Weights of a small GPT-style language model, trained from scratch on English Wikipedia: MLP 1280 squared ReLU.
Each number is 500 + 50 x the weight over its row's rms, rounded and kept within 0 to 999. Layers, rows and columns count from 0. Numbers have three digits each. The size before them is the row's rms in percent of the matrix's.

# layer 3 attention output (transposed), 320x320, rms 0.113, rows 245-319, columns 0-31
085:547424448540516625469475481524484459568517575488549485511443424534454544462370606464506545487471
087:584501539506575506524519497543554478535477626538472575570468503499505464589531594575455552480570
085:519484585526511496546483479482463475467577583486533529517447538494354539541526420528372500568573
079:510474530577480439541486571497467503501522543457427576589405563535483492560461565598539581491481
085:446518554512464475459485462451529529477505556529456457551556564451389498492441477550499540546466
079:498519525483574510427432512451540514480473537621532522501524593406504498461537482530491600477475
084:570394463562549472569543528386526481346484517433596562511483478493468440548442479516572523522496
084:464488573388599467596540513484533470456553611550495447556494515563413451446423498471566608503627
089:534589604583572534433537591500487501491464502502571493566512515467535476514523526461506391483506
082:534499537549574479465476467542419559546407487458518537559497512512454545524472442516493404595501
078:506489557518510530567565540449501514493546521588500468512547468525488479509585584504410575483512
080:507415564530519487473455503455480476515491513480468436469345460528526529501429544501501525530426
082:485499549490499432492441477445484557516514501424561503487511554428521423489495520546466601445528
082:648596465470518460503509456556525521530492490439428512571537472427503511559575475446480481550550
085:530559425477548539520452545535570546472519547513598632506489510564550413399502465471453474580534
091:475536496506476423577405438502485515432535445530613556558586561483430422484563564546473520483483
081:440486569440524469435519480522535446488481556553559517442545548535461511485552514457533509545529
081:533495364547430483454566498527522424470377630377460577526521489493559490596477392479546465491510
079:481539499450479400460524532424500522467566481543545523510515458485465466430452445559556560597510
081:474526516377473487517522474450462466429490549519549551511524534516557568515467515564511607488554
079:454579559530519418490507431493535452472504542422496426514518520533506578464442532512499450466556
085:599448509457415456544460530573453510484608448521548550554498562531496495567499470492608587471402
081:485535503544467500497425603499403498516605400457522443473416521455363477560434601486503531531378
074:439550566458590484534390438561518455534497601543455444508508496538508390395494476505472594472459
085:571445484539462509528553449558518490365512439537569541484596423525456496456527505482533468443509
077:402519455514593590441580531584488464463458534535471371440536458549506480462505450498448495486428
090:408557489473409484429505479610486557444544471474482493441541456524539494568499554449392515453451
085:567494553505452457474530591552595520612485524532611564465522474525507509549585501474440572555485
084:489435392522520511477528500479495453503530590549484457472594468469436547471509467557435502520511
083:451475497605457538565529497489453482535505550546518467470451569463543505416483442437504462533565
081:531545506482578534506573512511421568430526469464468492411534475528555442557560555457498461415444
085:473470454479377550493462433527485521514528458460448401513499506485507492473437471418512500537517
072:493458526443530567480502495527599511425568408508528428581560510563554443489504436625454530537401
084:566598501505468557403485420613485447430507515499476421552549550549490515544480519605502490529507
078:510551539516498501452467569508488478450483396481558510445499495485433550574460448535542457479442
083:526494519503462482625501363459485521565479571525483493445529590528445535452433458473483566552453
083:500550538514515561441485513446547499462531493522543466428565501490459501423570595446423436515464
076:498449511459522424490500493446443536531480592518576371480501500475494457510498508444471465443463
079:535520486438502586486547436518597442559464523475531442514534547527475508481450496449616500382529
081:568538444558434615563520405466558487500428497506487486538459571468539492509466528420518498542470
085:481471473549542492505348477499392508470537486526588569431594446555374483446474525502432443522486
086:528496535405567522597479408478410523514588602571568602487466513565499532548554480488534562505581
077:480540463517413542532483433525461497479411456494525570538394418463529492396511544503424521537474
082:493505465529512474514485543528478486466422465566511571573393525487481538564447466495554479483406
083:502432521535427477444592572530443543457565459411469518484536454569440543648559452418486519524381
083:462525513413467479445491538441440480514510436500560479545509546516619499411475425478468473514505
073:616568565493655580469494407646460477531556513571574562506441470517537555507438602473580525562475
089:559470495486480525443489480494471485514542398535505460536645459489541529602482556501452493444565
085:613579479426542517465503489526546443468572515562512571455506485450537511536507472541583447505561
081:588534577536535541515583461553455491505443633575530373514465514411529509490482504489526501610508
086:557541478473478500537516445490503493637505474490524515551525516541463510571474538541492491541443
091:504575464522514377500572508531491509522459540508330442491471566489504473588527494421546530468514
083:374574521428504366462500541508507462477482540513431490501506580565475405448495473453506437494444
083:454532581427556497612573491499480538499445524578493494574525469547478479463594517431526479531430
083:518527430464548464542554496443527484428451471544475448496532588558496536562570494477544601530481
084:522533614421535527504529526543478544483506439549481542567481500553579454474467588506421540532450
087:433645455514406503517458523413495490556547508463483556544498564491459534506424416492559505539479
095:488560466528552345452603493504562499505596516472474527465495459539472524512514525573485428461542
082:501406619437513497548569555644509439556543426475470459538468416465414582492446492520505489436543
084:444515497466555535476499591474452517512500564517569462586478468514474529484465515485524521475480
081:494498445526525530524522605475598499490449474551501547512588572499467463469458527527618506542530
083:476479639447550444510493501538489530460535515573512506492642428440517497564433404420501442557465
082:544478603536528536522581488466464472483447488543412526479362539434460523520475511565502422489456
082:510461589589489494462494414560545428513519508535503456526533462528449483474512489472520424505590
085:436491483473469567506363502513466540393535573487357521505405579422439487591467512529510505485499
086:599537625576555570476418471595532542404446513521440564441430468443610457552503418483427449478527
079:479520414499585403420529511583447438495449484539398526469572499563520386445521462525458470515438
091:498558509533434510517489530515508424465338504552539521526459551551518550536481441390464412576461
078:510538383483445505584507452482454541479530472508430526414481468505533537505495508503454479498488
079:489535566504518552502497467461572568581569505422517548541454426583483474552576562579574544532484
081:472425536548450491556553404501473447453439449458531465574497471506511515477486533523427550538551
078:461519447555573552525465555518543418514481511421489455461578448551518532481523509522539590378472
085:502508472404465539513526485509571487413538439573571473438494509542459523461415460525584638468432
084:445618613497408547562505588505498528406550597625530408433567523485506526515618489479508535494516
087:464487532464582547459431622525459548406531506491501415439431455506494421479530551496565442494629
# layer 3 attention value, 320x320, rms 0.0559, rows 246-319, columns 0-31
088:483526469576428491497534504480533536505402469482592477447554535512525497587486479464525519511578
090:515605430520467542562581428543535544580479466547522498542550519564580513581467512506550445416486
087:409456514606520493404511524522463541452498504441457512519460413541504594408518560475531420440563
090:491523443543570520469528553578479457507449527440515519488473434526440419475575473422516413444561
088:436511507479503561434382498513481497551494451494606508519485511529420540602578481425421434519521
084:540453426455533573493497470402557506531441517478478564548623427496530503469503567520526443467534
090:483540477599542511404503554541544493436450553520501578452493492530512617477484528486598493465487
090:508591505522453532583469485535638527547412570571584507512504508558478480446442509461508546501545
088:531537509544491494607455571478632453481410558500409449541553524460442535577482519458508473501461
088:532479467481462571483417459546548519380513507449536524523489483483463471557477381443446478487559
087:531417483481424499441453510575531531537530446520504473493602584556501468533510326490461528525548
090:465539507534479481617495491520468481522519471419550547435448443531491533417438562498454490548537
091:473414482471570502372492522508476516498479568561465518355479528472479452467535504495419484478471
091:480440629417446527468557473523553462583483607585439448519479490483438432621488479446537390448557
090:493503549512520440475531531498617470444579460589555538476543441473438569423487581514550547484472
087:508557580453461568511584461470606500505487479525543408584504527517479544464544532485438414504515
085:570478435426515497571429538417493442504566541515502545468488470576503409521508492463465524436548
091:528468490452554455549427480484488478500499450552544525511539499396457535556443571564466477435467
094:516499441514580477500511485451419434513604550516584567428546509467534452455591481507492513489529
089:522487510494550461460441498472528504518508511542539472481479535465522451441449535486426588565471
092:487627538472573496465547524545471508492507530413560559456543516440455531453511561519435532443483
087:543465544461498459487611471533578541424513437588517469576412442516503530569505559526560516468469
087:497477597539398479566523405568441497469443505491623429516609528373456497549462522493400584544477
088:489509430493540600457521533489566456556524530408540443515459518554505470538516456548482484474535
087:473505422570507529459432464468476525462483541391471506497493522480513468529550463479472467610463
094:523486497442562472365442422383540460552541464563481546390592525556596426499562406478446453497525
086:487502561538476522478381521517514507472434553504509549392405524516536382550470437536585486505512
093:430458548448502514536594451495390467500469515453535429430494521411468640476538476492528462502475
088:474503485455537646492599435493556520489474538494496439533462501511494400434459533439477292575428
086:513526537442463422530535392569440515493420524446511507482451417453566502463543537580515463597496
098:546448479532463503500481442390575580554553517589439476487572438511548461501518497441499450555483
084:508364507465474523610378506584472469521494584388437519495446460566501510489429527508413542547561
097:537476434465567331488381481549486460446443507459478467473490477327454492492560558542498565471453
084:511428432559489461472450488429514457581578467473442567529549544520470484471521447468509519494464
092:468536465472512433365466467503477514419483499454458554413524483446558551521484535496537530524612
094:472546446547463580425504461559555494440447519545545513527464502473526461519455456464561519427440
085:547549448528432536501502507574507561493507542400522526516564493586467446530514432474525579489502
091:489428468503455504517557493482488554409514487507520377576511539485440477610504478510520491494494
089:540596500559620488475518500486462572595511479502511498359439526568478514481529474446483535548473
093:524425449473479571567500483478567507522536479542485415459498589500459479548516521525557524520406
088:507571510441426507539484534469517448532408501496468414470518564459453617464505458506493443551474
085:558473611514624505542461538532527491556460517513512502435527549581571502574451561482502506451467
090:459547489492467386500530559481585543548522492576487483439525577491487456480506552476521499521546
088:478440478450481422533509390486503617502512509564526510545424483560496408551476482432505469488527
094:543530393442485488557448461447558434479552440550510494512593424512496434557570573525422549407485
084:507467520510471480468549472534470538475398616401500457490499560462451592521532484450526602567465
096:498468410469504519504525462414449462567524429455530516561524356503545554508476524420538505395483
090:531522500477579391487483470529600434463491413592477524433562473520453599425616460473500536451515
092:510532589561470530411570528584490591471450531497550470550508532476484563397464496508480434586442
088:430509484445475464578491509558465484469466492506557499404547548497501624507515511527515593469484
090:463480490481532473453534621454449424448537525498496515443577595570526458418558495512522524493565
085:603475556478505499525501455448490506452530455541606493496530545320400517489495518486506558455408
090:442553504517502503458476409520412538490475528482532428471445538495509537603482396538469407440437
089:549429393503433558498455428549503488487520462513454477493554526420495466526505432470540507434449
089:519480401499530513561490506540500500530436594444492461559449497501553429519559512452496475556474
091:490577555436556477529502486522617447370507421574443463545571484465508516570467561477526571549538
098:436430547514479444552501451543454511575519503534456499519467551540415449483526442566516533514521
089:492424494569475571387519493481437441475478518511448494544521639511475592484503437549489472542456
091:516529478488494546558517451547486521560504495525489532509458511447573516498484482531424449505478
095:497467489513439481558459583542593485414485481558390483539579462546456538436534523456448501465530
092:590509444509464561427568476430418546496509470518551425545467529431492470438379506440438513504527
088:446469580596477501492496455450512493549566418516465508386494558582543424499486458560485620508495
090:472518429474447505487467489493466507470532618544484453499472525496510643483508594535470572453519
081:470520565573503472628540453536486577475483457498576469539493495564487542479579558544439527481514
098:501526513523481530438440510495510528582492512476482523414492546555587511480484451468494580459471
093:490546471491470489559523538459506517590542528456498541509445512563574501504501508476483513530502
093:506567428526533573528456470531472489569491490501534485358503468448447473618528428519445468579561
088:591466542476566469601469578513579559458567508500489501466536497476468451480521519526518553535546
089:485483470438457509616393500470519460410448457519439497566400461491445440515532570479460504562499
087:428559485585525508467521513487418512502407546471492448513527488549582514444435568427518490572482
087:484539543500504421481467516478489533466472576470377432556546452423511492544491411463449475547508
093:494507483437522483520487523516417441416530469470466479475539600415461530562423542543497516480520
084:502473559501421519472515582517459477463445461455661479575518498430523498486470510505525424493488
092:438519421510470471370465459466570430540433503558460421445506510516484456547535410468486453439473
# layer 3 attention query, 320x320, rms 0.0432, rows 256-319, columns 0-31
101:676456572532493531524487455492575656446560536438491537529497484395472587606539474493537526563512
093:454405522497576430528520499573406492519479520545494455515434493632460572524515478531441539557477
102:377493473428468451529490454519503424499409512500467333556505526542462449542440472421465461541534
095:421385490450515467566496469574452432490505417564464593501530532619500489448440462552525513544426
101:442397507504514489604521460538423394484499460559466462484493562600539429516532470490474459516471
109:420562510577411396565525583529526423473518503432511387478509563446586567445574497410538432442562
110:423617471544415508467532570482544414456505370402397502538520554412537553396468469470521465485573
098:458445481544486480560441539480470493501421481469548536518495531538492425461559393609570469524490
100:502538494395627523395595511498564480501437482488380476550518475517547526538435536460503535442572
094:484427494507500492361546586507537532470490420540448442411546494526516494538567438436453536435465
102:481533494555497468512572537449514433451429525385485564467491564560489496474547510511557501470488
105:573519512538449521592469520511595430575606510491393532430486519473502484532497509433446503608459
103:456588440494442396536491423580564430477425478506385441476612518504506561483460534513449482497528
104:520541521503398487586478530430453536475582447376479518513504601549510516466462493527510491612472
103:465582563573479520438512474577497542487497493435578556497437568425641507570510410446483478522463
111:514541412594533433546533525449555531520528499499567446446468528487542428663547459400446553514538
106:446392548575473530436458531475538542474533520468586461412452475505510441516543457516570554493520
114:444585503476452526601530524633469571506400518486455474526606517425413479439488479536498467443412
116:522534428575510447530579483491574474573558469589434514475610507481557583483540522401475463498499
111:501459497580509490499553479516520448482536461530607422543535557514457365493508541508539488507569
099:454582523518512465589495491481471581513516527471496492573616477538430359538601482533503513533500
111:526552502532505582440573502426505412463416573601607563513519612478523640496546518511468477459511
105:540481443550505534449438520343490543457535411484585593478566421485429496539551527550415448478449
110:453505569410468471567452492589406480426497500534479489507489523500523476462483444572565540424488
118:507517451485591473492468543491552537475495458482538540538451454440506478495522469360550464496462
120:534482580469392392510497614614428426483573479467430362522584512527485436541472544464432504460493
101:531402450498515542508472531409511472513489340546460554532490405517503485498556519538401525478535
105:551467564413502450533458524548400611419546479379523444574405571504394369542488579566513465484541
099:459424533446539554457509587488609417472469473492497565432484497630480528521523572484409472537529
118:550499517435600609383404483492579506556521450514485659452477511553511551484440517505555488483472
109:443546562505441556550508473546456515440522510512570416505548494434495483404441448452482486510508
125:472460609680501491451601545524433506545491533475523412464466443496514423463543453530423487413492
095:541564501451517583446521509450506574515480622547539601454479479361456482477544493487511543458533
110:565452541492502523474452521421476622474548505466548619490462466468400471455516529520541545486516
100:496492548517535457478504495466482559528495533543546586487447517531446522472493500484502567472416
098:594435521505557563463380500473588595480533521497518482536475559530400511555515510542522532550483
098:546438573452595489497439529489459514537523484558604425480472433530478494593494509488500558592422
100:493471489420474479511463531530414484494591532541525503588494515515414407584412565511464412456516
092:397423432550469586576435536535454475456474505432501511486492580491490471456485446531415419476517
105:509442530462584507475574496516492519496515587654524464459450432509465548563450529472527530528550
096:469556532588476590465488542539520485500456508416483463532479569448592552471480465502480462511566
102:463527473570454482435584488512538400496453502543414494535484542577560563445532493556471482528468
096:488639455514461488554529449510520472448452562435398549538507518443495440446486605575517419575578
102:500469517439490518509451559521598547520528502540522440504554380410480466592421520395430490467475
101:452595513549417474485484455561460571529529556387558491536590609447489415486386405509509423450442
094:549478510567461490493555501476514535590567525506466487619544412492516491545495526468503538532487
121:436531511518423504594556474499402545513613512443662479528604519458466545478506492560466522456540
123:532544469420562467461505479490518481459461429469435435604448468496531526486534509553562619498577
112:519592455473517523412466580534462569500469497440393546512433511503499493447483486446594494487542
116:429481474506490494500479410502522447611490508631587549557590525416481614529462528466493536538435
116:443482446605462506526462458452551501551537527548502384349568528456506496521473444414464553549509
089:488425549536492520456527563506434519418549456418670630423493395477529511561583452455515553463481
118:536566492480486591456500501447428499449523520529449411459587511478484445504542546562445462526528
112:540506526538518537455546483461508506499523636498482439411431463493447474522535464538520473518535
107:466562534461541513514530424453560447501400465552513599455522582555564537510420530535490461503480
098:559493499492497543444510493500488429530436494457519580547444466564468544450599513626383446446493
114:518494553493418509551524417496442510543491460496588413546633487482498627444472505523584540517487
098:492504574480355488629545482538484488385513545452553444457440502399464497550440477475439456510482
106:418579465494565476483539487551477470539480431509467535410452520520513457531419457460448511474485
110:490452481557530473415517488499525492478439410465534632533496583587580406524467434455610540505510
100:546599524470570478533554536509582468490546515519423453445430473549522532555537522487462466492496
114:551468549455506452496421477517484479419544462417488635483441492434528413543499471520501473433463
101:482557515427467578465511453503441432483455528493614589525515564449451550500494526599587491433476
104:453575492495535548492610459491449463445461564534510432540626530492432640446448468469442480481502
# layer 3 attention key, 320x320, rms 0.0459, rows 256-319, columns 0-31
074:425462449484496487518500451417460484498490454470495587526520525550477443471603510484452471416524
080:477550480524523554512514532375495484590489481409423525502568490417541543473507519428600425483586
089:536506503531561511466559562558563506555519524480538623448502464567517471510546500470500578538465
081:517508556472486510457498528448519437487520462401516487510557488459496496508537513506469383441482
088:539507462458572472526501461482465522385450465378477483423500513519513530501532514513450429428414
089:590455544516500514530544450507424514502514502539522533376499466606485582431587440496438458441478
094:473398529611443494593527418496431426501464535555500473476494412530464481517577466596497442604453
087:575428432478448521533504490579559473489483530499449472498592455584399465457470471485497430549554
086:488512428580607524501419481515422479473519517480552506480482427489453426514506462468592493499515
085:494574471451426504508504546475452527487553533398522544486489479444573469488535521482462466535456
091:495587482544436396513557497409509528492453491483435434454438564540446543457477489506534516449493
100:524511563520541500436467462505441513460410571567549535559578464463515475535517428537533505491513
104:460549446562515442573483560379490479472513509537477512582530428523474492517553472493571491505534
092:492454560579582420441425624438431469489539545460471507476525485497486455546393491583535540559563
111:487463433528356475459516453595528550519355475561448505466478513458508550535506492564460467547434
099:470543441540458424587533646507533496446576543394496469470574517557480489490511486497463395479471
084:462449465518492474588567578494465490535530531487539452385452543551467558486481474548495449612565
092:520530500472453512476496421602508586489465550497462554526504476344548401439536560469542499523484
093:493533477485428520530541452541524585478386513533486498510471447441545483578570464374476562404420
113:494471512565425561458604478468472484560495453540573532534516524479501491486511551588384467506572
098:505476481515538508486661525506525479582410464514475501488517503526573488527505444376549530471515
113:534572481443485510458501445534467545532394471599468458574606518497489526474427552567475542456492
100:439487484532463548521434530456512484540503487486565508467604529403421414503489557521577526448561
112:520460594459491507454489482509492527541494496564404547526471455614440472499445574608532536562502
100:587531537417522505512458631489548539460496436407451475418424595508561597414565503462469451474524
105:470450416508497450450443411481481486528504453458433449452426441406571487519500509448450587483482
103:558445479508608547415378509420475428496411470488638542423425531592545566518495459476487386513579
100:529517455516456476488493592485495475464575500442467473490475513533495455502478554530430513508536
093:490560601508518604432572459513495413576419529451534402477462495524489500483417526505516491487457
121:478529570432525541390481458506476488535478483527527557552469585547528422510446482627475498602461
117:556461551451578551473579502513466455488554411494537402410523498510532553414417518389474419386537
122:539445442503456500441529578482512535464505440525466482480381433453464546462497485461415454430485
097:463418537502532482471442507622521664470522536475545496535441564543537474498493561491496534534546
080:448411441459549517538465555532497505432639464446478457590548459456506486433556461575537507543545
092:443436594523548596592387573494639493507593500523446513533592445476497573575422518452528416639588
097:525403488476552418453577506536464580427524455496506579601444509491513532574524430471500455468455
089:516403542513547488451503520444503528446501505467432570566569465514504505501488473531549507391489
088:481527432519578442491473499492521500532511432507511489578514520525561454483446485482537467462482
084:505545451447511481517588452455514460578514501456479546509441461510479393466523444509503440603464
085:531524543466522466466415530459501509493516475577459473527555546516474543471450519557567552393546
093:484544447475392421586525469471526469499551446460513475393428504509546481501565511466424454529428
091:550471512458483396492517464507502549549536464444482485383467504471506451423538504538446450481454
095:516590539514568562478509588416449504501423468470355579455472517528485516498556502485532509432515
083:474557491453562542524458376504468437592503504540542598453477511449613461442462517461413457457456
097:500539412552466541492531421498453558505528456493558463468502439525528434601470519463388528547481
092:486587510531592528450503452501475477471542486487621476527559435437533433563551508461523511483576
098:495432462469511409475525545530551487561572510539414514513495440465454573493481534528514498502546
109:478511451546511464474527685376476505426670488531432590489570504502477527491509583568424485630519
105:491505545499565490451441656556467448411557453508595564496535430518432545475494547456498467531546
116:511520459390557537474520475471445417501504501535539495515574546498477508448490507553554576485537
114:446552479538534432591567560555469406490621575432476470426536447561485482569590484424469501515521
101:520464558501463537423473512644533502491506454464433516429522447470553412468570526475485517474458
115:427473508471524597535532517469493542496523434459521498426554419556505585476459531417466429442523
110:448626542504531479610546566481557551494518560501460485483661464510518489479495466518586412511570
112:484540485510518468502483502624388488507518487544463597543542574512441512521413450526475423556445
094:533505471494520530563575353462464521555391469560434525506510492440576413485475498554527540512342
113:534385586470556550532471521473443506582590569520508499569568482464487470449391459532574609496533
091:565520440568447411607541577507485499435582490551429475476478525480386550484503589571517474448540
106:451522487493529485430455609423452483495581554533531498474462511498482441520472496426338471434568
111:462466511497552470472485527490500435491569478467461538479464531555510503539447385486532466492425
106:463572451475466430546493544448560520469557509496478472449563491512516395517479547485509434557558
122:471513524477488461489503495509474446449523476486501591500355474483489404466540520568523489470494
108:543566564524542486527467506501468540520535544519445604584529568565508551418412444605533477514572
109:392524543504547521521512464440565473589532560601545479666604504548463558500483497456472500544550
# layer 3 MLP up, 1280x320, rms 0.097, rows 0-66, columns 0-31
111:536476589426485534462564624483563502509615480576414483595512428464578465463430564425456481490418
111:599524485569553499518506605495601471505479539484508514522560483554498459492570494502562459533636
100:512482484453574502463499481486434480627516430514372428508528502464507456479517496478440486539570
105:513444531486523473530434494476510485467466604505414394554459506494472554560437450491539526502585
100:428512496551629555485474604586555587415476487513473488468512486471498545539519425471515351464511
103:517586442588515478494530478564440559467488417571517539445515505554547477400446426552554488464552
102:467563484468480457452518546470398480517465507573537638471516574524479541434417562432580493477489
086:473534536477479445458499408466485514593527373442532482487459534538345416519521414547465544524448
113:422526460572616532465495427413445482495472469474477441535520578476544431529482540513629493541454
100:471536439506504398476571535546538548515495540573534484471388519509507487561509468504520499431471
107:379499551588555442485500524562525478546459419440497458481544423542441496556440435448542508495498
097:523621531588475456533511435549522526633510499512509534430538530518459498495517566559430502522507
102:461558486468539468487560431538545456512520570442471455523470596459578446483468491451453540556512
089:445410548567440565488476507556485503566489557462461500525497359483583511473421490477426494512534
103:380503618523614444577492453495465466462462585508556530512478473538468554627481516464536526501461
098:429597431508549597401533540546476495555441414529494532500475522483468420445409524507492533392532
108:363574415470482515510573459404441530518392507442484488596413570473418463546400502491591587493475
115:452502443566528468440490561484454499514337502481486493503605423496426498522497425437476392503548
099:515522462585493604520537511548584509469468556563518452525482499454519424527438525572476507443483
099:453386431456464521486450503498479403461480487575518489526576569454430505531535482556559438432468
100:458558510531549516509493430585480497563482484476478557445526504489530460585477485450489479563522
091:482502461515546479539468501534489490537512552537552470482450503468548445529421404503500533532531
067:474466495488491406457575488480503480630484530551483569494512538524483514485510462476520458516493
100:495566527508500460510469492432494423505511521500428467460586586550485543544418442539443417532445
086:522498556542512605500513545490516422445429563592505550416521483508446417590524508387413488556471
107:550542492486535464437483494517510416519516448595561461610541427495520551489395414497584505513500
099:518486456401481393490410547465510394456487555544524489567566406449486516486543469469540473522420
120:485543503473563549510450477451478509443562516476538526509533478524394554567484532558481582429491
103:515546497522549509508542459466442428493503620496442491544508431576335602502564478465494506486554
103:537600455548496533454545565455442631463570475503496498488598473498537483541452532551414545419476
088:573486499434543530580491450513497501489461512474493555511558427573544452588481500538544517449508
048:451530515467519429453438501437420495546520517549513424473517491500528491498506592543492517528574
108:524494471489609534452504561431654423514555447487602527470476503452455443479462457439540658484524
120:579543519462551556388587426458511502469490490509581488513434505504494493519471561517381458444511
077:554528539491458500526493483539507501547450577442443478636534455526447521463518513435519494529479
089:461587469468461533616553445443513475444558503491470528484413428437420526554445431441518515526464
101:490549541504541484511494504484493494530365494483515542522487560502530494438508513448497475518470
102:468436480579490529579431517543432516524452465581516464434541501455453526444477547535449417514543
105:431403589368576436532466491541495543589536484491500420533442500486504524543364508437513485508442
097:484485481398537516528520699513487462494554475487479491528545522522485526525460435452477568479490
090:491458531433457563551472491517492437472507561577565506583539484530517443568505564570464487595519
108:521473398592485463510554486493492540478555408487450566418547457539439488439501559573474484542515
087:559519376509448445462473519482433352529430426526447407572495616472604456476486471445530494478509
106:512533408460491481558510512396498499477577552557536507457496588426555436497415410493483493476429
105:474504541505395507509545361443468378516494519520505555495507524525474487432477510496447442587509
109:478475484518555478459512550565446544500560390553506604532531525507488473481409489511455517500564
105:471487483440476486379531425536571464508517571463387553501614470494461462499564480392438530542383
092:355592535464448416537498505525459500543497408524443500540426382483482543581484458499537511481497
095:473466603466512432473470491557493455542494435590563469475473473572497430569532380457488537465446
105:485498532359533485453566546472387564464549632527483548552411447503477518529469527492515521428447
098:469504514630478365480549504530458530487456470473509568553513599526460549495452461455533528520424
084:485503461476495550531487481585543468509518491569472498493454467583490504477463498558501604482564
096:323513486535516532525558550553515553543445515544504499572519426548490555492418494592451496502511
084:507456511390492502512562526444452479533533459530466442510407471506464524544521526517456516481529
086:553513553531496527454562578473489482422486518453428474574472575458433492562509463430524438434519
098:462536496496620494527485536519487515571554476533476525540438502577572463454460498471518479526472
096:479514537461476393592471489638484412410436460563488501489444531531474382514508543565478546405441
100:585524392539463466546493471421515463488455470586431479542522511502571505488438343487637512487569
110:585488523449467525427463431503467440499426424466501478589483439452488445461519341473506502577538
084:567615520443516493565430476576551512454461511468554463565555500524560465620396517500561386503489
093:451457428532601474494495541536416490502475475485495521501502525587492527514546404494524417583487
084:507519485581505563393493493472462533535472480517501531474446475493507525537523477547468366518475
093:449589398531470389444491502527471406500464477506428532541416610459506436567506476581506443580509
107:541488495481487501499557559464597477488597499537509499596502493527498521448564475453456568541508
095:461462498560407434523492499452522503559544469527431493419518445524517467469460501486532448517501
102:423519412523485481500485521555496492538521458461459499509431518538533523508525529469488475504522
093:545454483565551477505476549450515489411525471596444529486518508469539494622515509475532391477477
# layer 3 MLP down (transposed), 1280x320, rms 0.0858, rows 0-66, columns 0-31
110:512521498554424532552527420512527459479525548538508514523571434434519515446474448477503472481465
109:593466496405532510543485506476454516472549455494488438490484492415510534552545492490508512572568
106:491489493532590514503573590580485470469545487428514441431538461454449386519555583496462444507487
107:509547464495614526458573525536380424493568496478534476473506453582472488488548464486459650491502
101:532452522399620536527485516475520584452550430488425497451407498470477528525510445468491488514460
110:594543491496527429546503477511467648424532501474545470440519600468542538561460583514403512427455
105:430560511490495506480519458541459474471642498427537594540597458476491491441491476581438466620523
082:494509570464378478487427474580474460529570474487449521503447508448531451501534576442515490446496
109:433549500474488487604489499497657413476532479533571504500420519505540449529567503536547593453543
110:582504472617534477457401420490550424492479566495548479514525465413468477420468476488498504562472
109:542545573470454523487498541535431395492514602568563535481543465474486442520497571538544537498524
091:579511465558505462508449509414438474450500539511445443514496523494582471506560530553429518528389
104:552509464475497527500470460485507471504515542420507553501319431475559468515616385404505489506584
094:405586447443564530459484453525466564475595532428530514419470547519563484585532520496453524489503
106:444505493434533601537508580437462509485521495575407512520486557452529554565403527452448575471477
105:548496526498604468534472552553453508456428522535589554528547520412565450504469525527561589462413
107:373489458435524522559439495527540430464405537414582497532555521440545447440514444544544545470502
100:463521557571576555600484462413545527521522445503529427334516518468412505507477559512439508441453
103:450410509565522432597494489477479414490534506444512553456565433469428457434546551519546521559478
095:542446448443420570490528491477516460458414465422492477455537407457429413508511545480527476530511
107:512538546488543577465499554432511548462559492441447410504451490528635454444498545488468487482548
094:535466482485426475474531466469549556550510443444482477569565488576444460459418475479476580389512
073:572467468519534467516582376551599427498420505554413526492496515456595523485470543501407527551464
085:518519571548487521397585430439532442546548504466591464453503523541465520463552503493469496519509
079:567496513470509426353401499508415515530571518516539539550495568406589439482394554484484474463467
112:475525475577409525527564528438512439445561512569502565548456400434544531614483524452473548481593
091:563572532513578457490525545421503482589457456486549551491569570443556503532532515349525525585519
111:580520465458484482516599552483557478432569490470563420608489501413493534549487515474458533494564
107:556445542528587433492507465400510480536574487456540486494581454490530512487525585445453475512504
099:426467529448468579464561448438431539470559532381456470465475390470559545445482559450484528541528
095:562550484437482516408453516514449504519486480489547511485494539470488591448493467482522483509440
046:445462509430443426504487435447575523614437575490399486448507508424462578387468516489489576485474
118:482475531510488566524516503450536488464495537396578468498509403484582471481486491583513422404504
120:457540510550484488444536513461499484537511518464491557402478503491547537567519440391494584534435
059:579496413502512524540503467449435561480520527478506431448475476524486529507458464438545419507587
101:550572556512461496515438533560488460412522484504481564521562548486567510456407564558593501465503
106:482464417555485500510527541505532547498599573491477475534465513534578524420545446604536502514462
100:575527510540429535479556518510527537611476532486552456459563572461450449484516586466423493570478
102:553456491516458504454479503496543561463560479490551510559421518406482531472440488533385439497514
101:526557583501478475485466435467481554489477446426467512482416535566537459559509495506442513459487
098:472487484475556473463489539491435444398471516522554528495449476444550432472498474567513404480428
078:470464509492489401396546508480400491477502559458578475580506705411496541448540439412461438456412
093:475507511421550461403533379469501495517504529499523424476515457472593520504437520526458556432562
100:594585414523531558432551474492553471473477495538531529542577399461544460537497545415457573479434
091:526466648465432505464597383428568407467438477479538425487529486499430627538486484545432531530538
111:420485576404511489470563495453500438439531438505501504589379512533561524520497483433399546536501
089:503477550504497406422493441505497488453501526475542473590540570454532586486491471392528498461462
085:416512508542576534523479461468465569458460514546603465550430456392513591451466547551503353525528
099:486543504562599389511405463478407546536453492452604459534572476456474476538459532444478546498549
103:484532507495519518533472473495504551494449471480471470452518515366617468514497546456491454413531
099:507531523520576476555466553512561526489512543527521496539513540406562514547528382493410573480512
097:563462538456409498564534501498506555577477529517508507482575533465464481497468527430465518472572
112:375532538473497498370492461566521529468439609425533471488502442436491510431489589586525458569534
099:476504539393399485444510470496509503474463501402514451489471538503428501490511497480467535503515
088:486487522484339586567516419504467533457547391437541460461573490432401606460432486429438491549504
112:482496538460596457442494476504550424481517498461461536414487601491569542456528554637570530512455
094:582508521503453557579498534500571429456478462509459559466433458578563586442540526406501507455507
097:557450533454466518481596518462517452482495490452570507431461501494580526479554581473506451416439
115:516552477503491577435516464458417478428542497496493518562551525474463570551476530626460422540567
087:542480563554481522498483425443466544519511458531523488494456513527415561524521489458587510479505
089:497422493530485537513454553558473547521469549512466511439460485520533524460515438473470471583585
084:477515431473547457469575456506454463477502482518579485538506587445597599472516514470423501496442
092:539474575450528490492574420491485524484550423551437450523553514469521504481590571456496499542495
109:581512541525520551550558555486497503468470481405631527407507497513472488602465561458572485479512
102:497497504492481555487524524533483486455533537556423576317458497514468435485446600495544498477500
103:567536502537548455515522557452537504480476470362526398512486535511283571533580578566458467541533
091:508485566405511412536526536468553524532500423512539493503626490550492452405479589403575499519446